python train.py --n_layer=16 --d_model=160 --n_head=5 --n_kv_head=5 --head_dim=64 --d_mlp=512 --vocab_size=604 --activation="gelu" --norm="layernorm" --norm_place="pre" --norm_eps=1e-05 --positions="alibi" --qk_norm=false --attn_scale=0.125 --bias="all" --tie_embeddings=true --parallel_block=false --init="normal" --init_std_qkv=0.0441 --init_std_o=0.00551 --init_std_up=0.0441 --init_std_down=0.00435 --optimizer="muon" --lr=0.00747 --lr_mult_o=1.5 --lr_mult_up=1.14 --beta1=0.93 --lr_head=0.00981 --grad_clip=1.0 --warmup_steps=200 --schedule="wsd" --decay_fraction=0.73 --decay_shape="linear" --final_lr_fraction=0.0 --batch_tokens=[16384, 32768] --seq_len=1024 --doc_mask=true --train_tokens=255600000 --steps=10734 --dataset="wikipedia_en"
Each number is 128 + 24 x the weight over the matrix's rms, rounded and kept within 0 to 255. Layers, rows and columns count from 0. Numbers have three digits each.

# layer 13 attention query, 320x160, rms 0.149, rows 88-104, columns 0-159
136184197127118142129088147111085148129142124126120204103129113162138124143071125138165136153170179140150172133138159098192147104148123131163125131151082114112083136104135133171120123174126122105127136133103108139136105123111153109137092147100091142105132112137200156137115093095197119163116137095118127119140128134154126134126125118134093144143092118114117166138154070131126107148102163144096134138127101113125113109164104142079153126096112110114145075099142089127099138163141047
117137154136148132156111164128113095124142122096114109101127118149137148135128095184153092154137103105167090099155080069109117110124117122112090156145126102143121118148142169140100096102163136145103099175084115136094070161080064135146181119135163142129123107197181150116128115136129121140104181094124171101092128084156112090103118144110155145115157173135159107109135179090153141121153140138140150134126140086125114216098116158127122128169125086104154092152089116134104170124129090
122146117149171115162167148082103105077100144066107119164106130153133145144111133114169119123149150129148102113129109095159147153146105184133166165133082111153137103129123129131146105112139154098127140129100100094137143162136139147169143132156102147149126124139148133101097157117148126140118104144142148133119119154102151109119199129094070125116163094104129123080070156090144137152141137137115140161146099142117113124103124129105096149089113106142101144141124159168128117096074136
144105124137135137098071092150149130109150167166156140139119154145125088136181107141144080143142171168113147097153078137133094141162178126110128111099100131132110082116124131111149099133161174155111116123138125091096129139113124102121118128106153133152180138088144128141102115141148127135117117099118141097112135166147170140090120133111162137171125129112124064139157070120148142095095185154130131076177116111152126129125101107130110138142120151065124091109098165151101129162121165
139164108136134085099148123164079133120135121161123110115111123154080129103122083089129114092125094115151113168119124118103160147125137178138185127160154109079093138159140135103178133126074095162151131095109160085108118163113106171115148122080131125136135159094119158105141138109137166133138110119110149144129127123121128098167145151116121152165130136123100054176126126151123132085159067098147149123149129120124115142200129155129172093117150140118117133168147079087145076154148114
123110186188131087111155135090110147136107131154174084127116129120135153081065174102121119154117065137175074139144111115140119152137137091128132166151122121164118116117122093138125126163123120123061124081116121108142137090100153101124097149125131119118154139112067137114097106096149129129146185151187138141141134122106154143113130150123112103118084172129147069164167143089160147150128149152135151133139142112154132147108086138146150103123159080146114145142098113132157082146124142
129140147140133158173151152112134151088155095092129088117155135147126134130124126131117138125106118140126141129131081157150094152066088122160125095093159100127065075119145135134128108123117154152139159154080107099117099132162105126116116132140136111152141128128152117169082116150121135102097167130175072130151090220094114120125137110183117124161149138114135140164084144137149135138122111155139141099175153141091125086134149170106094114146115142113157110187084106145115096081122145
135166148146118046118143128160127153105133105107153120126134111098124113135105111078097091192096148108107083145133126159112129109140171152132112091092106099125130083148103139110158144140122154088175109124143147174146075139177105099163174134106190143140104138123141120137156146119147115158097104157103081136092163080082174106114164142098115164125114146107189156136159126111133128095098128111150092158113142138102128190130142167095123123174125173136137099150117125093130146118129136
158140147124109166132161127142121168103094140116122138124088145121122092085141115134133071111115127132143152131108141140157121101124149091139116125131135105130170134192178125109144119127174125118127119133120126153094137158127181102105146178129130154093092109115154125118109139184123145160133116137096156126164130147132102135113131088146089173148115126122150140140102075101153105132156127171111137107068095066122076128168155162157107136100151150164115120106074153149153125114126091
126136119090126149116124169127122088165087091120154150143095149086129063117157168101129149159164157173106084108128108079154149195156157134193147127142108142144174123139127132076116121129066073142148127120070168131124152158123112107136104103126109138069154147134096102061160110123056151184077167123082132170116144142139143112141138190183162166166114145123108143111131141121098140132104131140112125127158085084156122126119112124119105103154146120169148132084139129101106100112121149
209163130162128133170137128114121147144120107087105113124060121139153143131095134092098104109134134165118127167148156097130118090099134116148136082156091077111091123139132126173125136132126084117124086090178164106170147088122118128146142124139152163125127141114115122174143143099160171105103143131114159121126144129123109106064115125183162109144171132147131122082119156094138135157107158108117153065131146130112182125175135115106099122127129136185182133067100152102149124125110116
154131164147120085129107097120170125088123123136135112119127188147166107133148119142143122146106171097098122116153108092111095153118146085164152117117133132146148152093132152134188166111161157174075141127109059145111133129073120174133087145106138140166115084139154115111129137121094137115148115141114147125106140118136150121164127153109105104117076148137100126130158117105107126095113142111127116158117114135150169117168118089116141092127163097100136144119186158141109075150106125
163125111167093096105113113137074140170109115117145152121132083136141103142110150106161138075111156119092164132137123152171080116114136130134133096113134114150128151188174142113107182129164131091152116128122149095126128079126111130130114115136141117148107147122131154155131163200139119094104155081106159139104147116135124121096143131154149111158093167106128112116129141134106102125122124108118157149157062111116141145081102110164129157076084136137146129146169133122137102142146121
128111171152158149130139152124118132172152138114087168132115108135110112117104119096124131129136140109143109132119146148133105188118168158116091153165136128108099138172120154140173144138128183126119159133100128103138112125154097124142122094122119136086117104188108137125115104095111159109119132132138146207092110142113145105106119114102129113137144180129119135122182133154119151104050086165104124125112134075138100107171146156106102140131118085094079174143120100097147136112162162
135135084113179113122107156101151085115090172122096138145149093161107092114126121117152155137168151120087142138117171094155139123130155144096123146132148101125137142152101105170118150101137086117056153128186125152130103106142124149127105150099147130159111192149096149104123158137139139128155173131115124118136145106125158124122095094125105153151122146133124102180132116136118115111116153111131113108144149106130099119132111126103141113124163095122165093134158159159114127147118136
144127150127096094121150152121166094133114144143151155116106182103084112108128131114119132164092133137130098094102116136160144113097151148143178162136135163150104117109215138158115140136068081152091142138072136075160130115095084099148137168103124133108135115094094119126131134158155120096102113124122125163162134161081077088107151133131114105131130155123113163159092111123105145146115140149113120155165165115137145157128131102103186119120150109100130094106149138108146166119114151
177140090163154109136129111110139135091173113122110086109130136116150201127136159134119074096145138170124117088128120112150159134133124092184093117135128182169106101125133094093132086106094145204161167131098122130107144131128141140110122136095144127113121129144106127188086138126102155159175160130131157159139137116149136078154111145089122086131090135121138095105136122137138183126123106134140087103131125154104129153140125082104115099131083122118145138157149119154109124117122115